Weights of a small GPT-style language model, trained from scratch on English Wikipedia.
Size: 10 layers, width 256, MLP 768 GELU, vocabulary 2048, 7.12M parameters.
Training: a variant of Adam for these matrices, 279M tokens, 8521 steps.
Each number is 128 + 32 x the weight over the matrix's rms, rounded and kept within 0 to 255. Layers, rows and columns count from 0. Numbers have three digits each.

# up: layer 4 MLP up, 768x256, rms 0.057, rows 685-731, columns 64-127
# down: layer 4 MLP down (transposed), 768x256, rms 0.0526, rows 685-730, columns 64-127
up685:114162079104213135086145171077128165116160120113095132113144100177160119167161143109143153112114121066137089161131121097111131158151085111174191188044218148107118114129158207137165167141133140
down685:135096086108101106139116179158116106139134144185121127136094107131136156181115063092100105107178134159067169074150114131087157201148173076086169143145106180111164123171202104115129130132094089
up686:157143086129131092173123160089099143142138124086100159153072141173120082103141172074122133115112113127140162127126134079143118167167094162103140127087146135152093135132151188126123132152146179
down686:138102148129128163094135091154167094123122149153143059173146113136119083125125131064151159096177108183132148168099119141135104090129187112112129135116111123095114177134111075128102168094098114
up687:178156152155159136153155104176130132129141150115096115153086090139162159158124138097166113151140169187095131065103113122085188120118076126074124105161112143133147163131116171156110086106126096
down687:132115045114149069131107113141137145136078174139148101124107155155089109165173101128112131128115146144097118107093085128110145131117092123099109155164053114068145106155106120173163136109145074
up688:109083127108139088147123107173159115202155114128167100155115097152131144098120090107153062157086108124142107087088162116084168125111146144104148127128118161076203130096136163104176134155105093
down688:140087153076117135124155139141082157107113160119142096167107106110164143112082120109129178165153075159141095109162093116098169137090093115108112100151157161154167137131137139152131149071108136
up689:182144108131080102097126137171139211157182082130172073161137083148223145077084136107169037166148140161110169156097146119117153139162136143134128113118108104075120151100075144156114126107124191
down689:140092073140105102201161089132101124076129169169173181151131123113123117091143133129116180106156093106101152139118174154135122148096040126126124147171128170145108102141128186079146117106114122
up690:172130153103140093183101183142118123176123100087165072131150109168093101172107145139128100033141148065138124128119066119086118100135147121148167089119097180096115107091161104087144128190130135
down690:128075135138109143121097127145063146170123125121122133169143213052101090152103136147131121070145145063132135140076182118096088115114158106111119137154073135142065122107181150067159166157054119
up691:094116090092155095118143201140179080180107088123097119102119067122130200108149101132144094134119182096088077090120184103103155080088157150095162093172095107158136177087069114119110101095084114
down691:114098126092120153160128094133186160155109058181130085159085090161083146143174140110130152090155173128042119145166113085088071110103147139167180122128144146098067133210151051105091090120156114
up692:101158176144083106182154102108206122139097141077071095154118080089139139108140074122146117107145131151095102087193179095072153148135106160125075105123119100087185180128062112138098130059124129
down692:091084073130127106067169070124087133102101109103119126092152090103113161144048097128116196136147104176143162091102107185115125121154165129119121094140097111119132132148096120109101207141155125
up693:121111106121110082084091078081132166157135136167104094151119114119095139144109123105113088100082138078116077167196096121190161119158131081079161133128126158164137082123149128102128144160165167
down693:162144130124153142112172114111113134118057106144117100150135145086139106130112106076118140099135101144156092139132153181123130129116159117190101078144186116124121205169115143112127156120113105
up694:156159179120148072136118142126141112121129150139116083146155139150178135124076218129159157139171176082070108090180156084102092150134130139161186160119123103135042081124116115141151103084139120
down694:176140096191134144212153076105158115145163133160139168172114117143132154140138109117110138164130135166151195153116089158078118120167134111118119108121178101183105113103179108089105126152132082
up695:132098124184119126139148152063123100163157067180107125135164106139084101169178092147143120119157126156132076134132195100152104130087143109149133112136117135183129214109109114045112165131158110
down695:112146096082149169118129193152107136138090164147109166108133076088154135134091198130132116138129164130136098130124149111100124141126129126183101130152116133156129114174110168167093153191150033
up696:152138107077143139120125122137140099158123120127179118170186079152093117163138131103118079133108152141078098082090174147100107081132114144169136197144136099129154126070072105145179117130103138
down696:165114128134108149162058142095089135061106151177088132124122170147161087174089145138110177128133151217140118116124155145111204100121197105142171113131141141121169096121125126127107162133121128
up697:172137144162061006126084145145199118138157124128142132161104070143121075105144108157129131157097177126119077123112080103133132100179135118121114160137158130130110099124086149112120142141148133
down697:122108175118160096099150150126141157108086134141118144093103149109113048098170169129144125128100169122129176111105097085078143108095142104097118170155161143115132184101181106129199153165074143
up698:098136155152131122146147095085139149109185135172173125111173111112214142132082086126118161103132092102089034139122155122079167102118080141197068120117134167149092106100106116140157134115138118
down698:118142117159147136109135073130146132079139141120153122118155141127073065145198136171160175110139133114117163169099137117130084125126117123149149156106120147164137117183169119153128109205130137
up699:158166126106141137115127159110125117074141148130128102210111175167179151073108115134172096122176146089106090108169129124061114144115102118131169112129127123054138150077102093149121149123140143
down699:103134132129109106183104114120160133128124113095091130078139141116092105133115147113135152118147088121159137144093176148175186162138089123139143160113105200121140111152116126151095082159134144
up700:102110147132098124189096097033169116085178129128160104149117134125164116155062137132126129078166094144154108146193102123178088152130130164093116104122137101112175164137146166121114172113069128
down700:123120121076161150121145175110171122119104135073174157157092163183105108160125079126096163175152176113185146088171157102137069159107181132134123098138130094166125175083074056129159085164115100
up701:177132156131099141201165149171126078127080098077150133203182134131133203138106200144179091113154157097131125138126136137084128110118125141147102121132071113081150120118154148093170159117163114
down701:114145167187129168153128099112149185115075115126110115155205160124141129168124119169081174169080094124147110139118113100138102119108026126111139185105084178153121061117147067193188098115118148
up702:125168160123089023088215154107123126142141131096060157140141142145073114105075105149080120134119203133103130094177172173146085102106113107125124072140126132078136081129161108107103117145084120
down702:150147100134119142137053130134153152122095136116115158152182129145137119127133139093129185148127118096177146121086125152113119117100141069130088111144143170129176090166142167144100153138163071
up703:086144128135108138133169136093135166105152180158090098131123115173103161129134070144137130184132133087106126088134131122104096158127097141133151147084151110178127161110124089133109131085141094
down703:113168111103178122149104165170098079154156145088152083128096144116124087151143160158099124133115145138123146164087144095152103128132154146161117107192108167147101103136091102169189082134073130
up704:134178151092163144217167145134144118158180177098143145112076138067101135116061152104132106138150149174109116104115143081135148122136111106153138151169173130103117178122188143111143153121145113
down704:099148091161153103111126176092107117133116091063134133120120161149108133119145097093121116163144151148147114148168065165126075093113194109060134061136083110115195142178143103126136076066170125
up705:063161087123169129109149158101132115129129124168144153151068094166116140179128159116147112183146145119064118089157137107182125157127097105107095154144150147155143071088157128043116165152126112
down705:114132185149130099157072116093069126079134136218152127114163149082096089066106151134153159155126140124097135101136115185125139149141131121169119039113117114149055203127125160153147107083140123
up706:126080076077097156089180157099144144140114116149080116101151129101116166135113119131111167120164072117105119101132108149116122040145069103128186178118169119192090159144084183113130136148058124
down706:139133104117101134110119112098085156144090092104131164145112135127087110129151119094137110128099085098166160082085125141184117129122173093136092087068144125212145114157121119141136087131127170
up707:124102149106136181133144057136133096112146147142102167132111163134127094116150124108121119130120148161049101130111087135119083074098116117122122073080152157083170114121118133074145200098178141
down707:172155115100143153130164170061110145101102100125142100161111124128136144134136155075153090124107132168129133127098092122128112105126141138122134178125045128031155122115136099154143076190108150
up708:167123153127160086144113116125114109136142130118141112135078126161134150179085144068102095124184094137143058095098153136108129147138159112194104111134123148065115128119115065135132178091109121
down708:091085157143118172117129163087114138147128085077066147109139162169192122146133140112142101149124098148153136137142118117128131171122146101151215166134109113140096149101147143158053118181127094
up709:106140180124172131139150119128135120120144133159075114157155121160128115130129154077123147076118178100126080132089155091153119110082141148165137151125122117096086184117135097110135116079145094
down709:160195112122129085144118185138175132141120132124129118112125172177107120103157131194153115107115162131154148123153140112117126153128108148136155214114139098110141108106110084185159153137093104
up710:138140130086144112197185162126113136179116137092114116119140156110029113185137137164133096105162123127087119064067098101059113096177136117112144088099210116127115148139151106136140130122070151
down710:093173118171072184138137128178116078134096092119069096114189126059175133147100134162121068149138112134155085107097126109116117179156144128119127131176161112098144151187119089078139127114104152
up711:177110155118145097137086101111122112144158152157128117153150105124140144098101111084092150127108167120101109084181118173106170086151125161163142131099109163085132078144096088124047112104105104
down711:148107131123135065116111141128125179113087137126104164146147144111089159175124155082133139143120140111180168061104138154083120105162129122138117081101113144121161088134177119110166162104151112
up712:097127100106101097120128161176156182176141162161129103118119137116123104164096141110119123085138188089046099174123150161105142076124140112143078147160139065120171190140164051092136150136120120
down712:107141120130154174184094127117086154091188138140019134098084187111167102106142118138129106108161163115143103132167156157119152143183091149057140095140199148143164164150124126080098148092100129
up713:168098163082133111102134090146181183174089059130045087089098154140134183108168105087166130151089233186155101115144147121115149148145109148157188116121151140180082138118110141107124095130063128
down713:127101152111162149164105170130148170087158136091145151155155115120092143205159121076117116173093085142099083123144145109174163165104167120131115106091175121127115110168090148118137162139161122
up714:122130149152137128091132131096130106180203141148060098132100108121088150202074219116114075104151176071150154142138074141121112176118119074096154126125133094131157108100115113114132055108174190
down714:124130104113099076122059127115141084103068080147113137093142114152146166143164079154176118140132061183134117106128115161152159193169106110145097082114097154141170163087060052156093158087078141
up715:095148108136093083117128135078192091135110074158153056116137035115185169115164151094167093136161151150148164132122077089154120127096156113101155101118094176159144216091111148076176146222111080
down715:143031127115102168146070155184104143150141089121130105134111119074092189148182148131123089088146149131132167127082139127103103057094168162120101113110138123140108132166180119145187065125086117
up716:208139152124083109174085065153182102118136065090114064160116110170174196120120134140157130118085116106136048122125119129099118121134075118186201079139175103067107185138089119112123129159101112
down716:128134195149192169057155129140154139105089104117137091123102135141177072131145111078088199128097113089116078072147233174172116124116031130126089175105088134073162118099072127158061154138141170
up717:153106168074133105162116123120136117118137090122101118133155111106161113135166136125182154100179109139153148094153101102143091114119126108201134071104121132158151152093109145152141124155146127
down717:113179156183141144123133142112108113167068134087109077179177106093145095142127143133112138067117133130108122083167053094133164149166068111146188161156082077133166222088151128105125125114203084
up718:167106108131105168109167106115137173073117109171173090160112093100192066112085090150121114118171150109146121112142118104077169152188113152165097094097140132085124093118115110132088108138154138
down718:115132193120092146099106069134122109140104073126148114079100154126149080076138129118152147159140115155140159103130128152124150146139159136162128179129096217131140107105166127177132193087155098
up719:125106130112133104106146179137144116149153102087114134099152146104061215173134061152155117111146131141181115127116125132106139098137115099139128162168082175128147105098083152119141155141113118
down719:142105109106148150081100218078153138102184168129080165156099131119118152159151125146122104130151094088183113101130155199160113182136161106152149146149100120159085109105102149085101103097118149
up720:158111182139117178155119142123135142153115105106096086147143069118166101146147099131132100114109132164065083135095128137147206102101094128111132133226098149143091108126167143142122114125085105
down720:161138143167104097094106112159153069122175178177121112048108115182128115130155154140135180194124148108201142115163154178134141092115155142129118193081108133139081093153166172153147081133171102
up721:108137167097122163126133088109141154158155107105100148190097135081156143106159192059168115092123129076118135136179085123111157193159097169114118126127158205171135099102113149119140093176107135
down721:120137109121118120110122121159116131145150167130161099160088121098172186121165095078116112113094139178141103136128180126147145157116077152140189107151117164148107181147123121142104135138152078
up722:088172200109051133122108187120172162117121110126161094157140127190177127114097214088125115149163128081095073136109107146077116137144153137165168115133110170103085137133110118116129143151114143
down722:173108105154209106102107148161120136135129127132113119164092157152109091127183077144116157102058124113090176154064134131160126090192126142135098161162157124132161117167152116127111094084128128
up723:142114072111109092141107127128157145111169128131088160094131176102138050154116151119140073172146167179142149092137194138139143142150119108180083086125126119148088143073136145047106173162094141
down723:163128218070106166114133124110082088123136082144167118139174113146169158138068181065187116125160114171134127131118116115110065075149085119108097146135161128150121105159129112151076128097084142
up724:139083127135101095150140190131148120135125117134135113142167139135118126115099084114146172129117137216065110108138099093090102064112083159087180112130111072112114191122102137132128099076082145
down724:086193054160144101117111123116167087094107162130157103092118082155216173138145165083086078109162159152138149103147149145129129163169127136131094085094159119145149133149124130166124068107140149
up725:083158095058065132139177190131108090104136117091129127151117105145129158192103088123160125106118146131145095130112137163144100092173099132216132111142178105085099147103091132123070163139055156
down725:166148144119195073106110141160116120108096090161114119132158086157149094137146121144058066111105092131156082122168087133082123189121136128064133113146076077130106178083151099150131170126147137
up726:153127145124145171196111087134195168133074058171116154155137125152097164120113152117107114120068152116162145115138214102123115096160123189145059133116094159124129154141122146090124152175060137
down726:044118100092167134131129108159131091131109124085076180150098129082134213095112109146190161106087069183112108117155088105104131123132108152114077083164085129066147118121178133187132109137158086
up727:112147114100093139159112192091192168084119104113111150157165115114182105184099133134078128097166184073090150123128097115152080086180133135119140111152164153100110101103120159199161138159024089
down727:179126101148101081087143133175114091143162116149130100164163119094152144051087152092142165123103107101056116155095152083098144187129083104071160152177182080154151182127150134118173152080118161
up728:177205161158077145125103088139160209153099113185113086152087129090058092170097178054119164074098165121153048132099135108079110137232090078161148117125133184136149172141136123097155064133131163
down728:067138080155116169168071118127084065103161151134110111081118146108182130103125132162167136080134173171109126139104156149091110138178159113127152122094142093111083108147129160050184139126135106
up729:151117115181147127138165125132135182147140099117095103034108100172132115133128101145133140105173190135153123098125217061171083168114074097110127134180149059114089138121120159159102127072093120
down729:114093115152098115171107080139151064173120078137161145140160099081111133159165123122130127137095156115120092112099125122139062127160217122171151140116135096089161127098095144100152140134047156
up730:136164212125110159158140120136132167132131076080071107099096146183170097110138158155115090078115112126114163155078144126055144151134089126198137098130140134111101149107092118171098134088141169
down730:135127141078111131106174158072124112092174122137104094118168135052104096145092124100153085127118179103121107160131117081117142119164146142112141129103084137072103196161107113138131086123129147
up731:175137168080043066130130163115122144132088144134133110172088098112091154161096109100166123113165142196155144059152164110104116155086139145177151136110122139015198111105098121144130118154122110